Each number is 128 + 32 x the weight over its row's rms, rounded and kept within 0 to 255. Layers, rows and columns count from 0. Numbers have three digits each. The size before them is the row's rms in percent of the matrix's.

# layer 8 MLP down, 128x320, rms 0.0377, rows 100-127, columns 256-319
096:121158102165153115113101152117147109093196126111158148109159135148165158184105148135107153086093172122167098124104134003114165081130136115132135143135102106087117178142115155109149145168178074
101:153104131149134135149106124168132144128151114110079171138145081152153156135126112154109100153108057163118141141155169149119129172139109159134153119101087082161142073167041138151126196102135207
098:168164147102143147090185085120139104167171129130137146094070210050180079091067126088115097095128095127213126105129107125078158144132089120069100089144089197071084106151223120056158168136117141
120:145158134120153084127124172236163154114157124149113135115066145138087105053163125138120132135163148131108146171087159087150136179132161064128133146127151177083119155073141110103199112204136125
106:128129116149215126133148085138160086128125111086154150114093130117184179159185105114125134096179127153141107114146133144109177140166104123106108107144125204160080118146177124084099099105102096
108:142154121154180092130087135142141173111181112102122096125114130202115089162115117119131070161174145089201133160119116183134135077095145135106121125119177137116141128168146146113092117102113113
091:157138098111151085144133147117173168142127114102114167074108134176165183069129093137148124102161057164076179162113139092155145105128101172106156136097106148134127126120129104144117104149142085
091:117114100131123156182124104144130191118178135185113131150064090177048161188181103110136157128143104138119113111168187138103149191058101157152121123084091144126109090122173160109139125183103181
093:121132132119087124098098149166169169118101148116122190141172157163097175108082144127134180094102149117167155157121129080161164157141120148062134143083118127105139182100142128083106129186157181
105:148095071178076108157077152171146105105120121165119083170154125139126142123164122149135153099074118142167145138098140089132214111147134143112171175148124126079149172208148132150124138061136111
102:093119112135138165167151122173184148105134118112104067182144120138130090116117111115103106186044117098103135135096171132148097190127090116104096112131144045110175174114117159102196102175159149
104:165128126125163131154127165091109105127165108140132169155117098171179176106074101124125107121153063135222131091109127174155118088128155127078106151114087127098134170122212096140154120139140102
098:128113102164080146102150166141157075149085119162174135148106088139122130126090096147105081149137117108150112160121089137133169114125137133052154112148119110123138106093145172131101104136117169
090:076119136131087171102156108138104138102141133122103085161146142122090152127119131123147123094112083083128140144107168128159095129103138097177164155195069166159129114132122121076117113187176182
093:155128124131167117181173126162153120150215139165103205176140161096076120158104151116135124091144141182104086088097166154115120115104113094128138102106128135165115113127081209096125079161097133
094:115164162130118166138141113154150160194128140126116111118135149095163128121128142082146178170155125141119109076135123050097114145078077096114081159174171160087105148154069109074172074145065111
105:169118158115093144150130099046129133101158144196058118172065162096108106144117109125148182111071118121123078134152128136089158098109167150180163082101125135161118124128092125092193115191159170
099:170139105120161127174106200177089100115182136158118187186115132172142103094097172137105076101088114139162129158099095147114165105137121184111153128082121088144148114120144083091088084154163047
097:142148138165134101179105141094101081098133129101171102150114101130115130097169128109127133108114119140132124122105163160139149120105105122187116140105099177102117107078153126147196156154078077
092:159113147112132132154148131074160208144089116166127167132163158151087148143113110140108119134105136100113111111084175127091176185127092097127158124152120139135112101155140143155072141112153140
100:084124144137125147073138134186170141134128139119125153118152168164130124203090127157164083132154105095132144122141091076089085150126108128122097128089086111165088092165155119110168143103094097
088:084130149148072162185169164143121106126070154192146110124081134144124106130156142146149130104102121087137127129149081083144123115149180086128128139157177156114117139093204103112106080109164181
097:135131161111132124112156061096152095139143170134137138168123116144109122119106127099165060140119173139101135083168167125126167144103157147030162128060094119174116118197177096094121134089155176
097:092119143109090090107060185101087129169147123076172130096168175153155131246125179134099143125093146154108116137138136099147132157193147139153092165202118103173135111089084145103120124149150128
090:118107086117155084138118182101128162145118121145159114148111117165131100167130129144158185086121119109147180114128116162144111130182156173154093170149084101143172109076113154128129103149177105
112:136144136090106135132152106235090121153100144192126061144126147086078073065142091157151130084144171199141115121161095133110095087151149129105096143155128119182108153169131144107136164082086178
099:169129147156113086143122144107145135028064127156106165117131114106067086120065111154158135169075092157151118184105152089092137111120120127169107125106136108136137117136150146144158157179137128
115:125115140142152118139065128170156153140086136107132097157164152163094100167191096120129102108158110103125124202168182124121103156068117159150103126141175123131128113184132149122149112122142112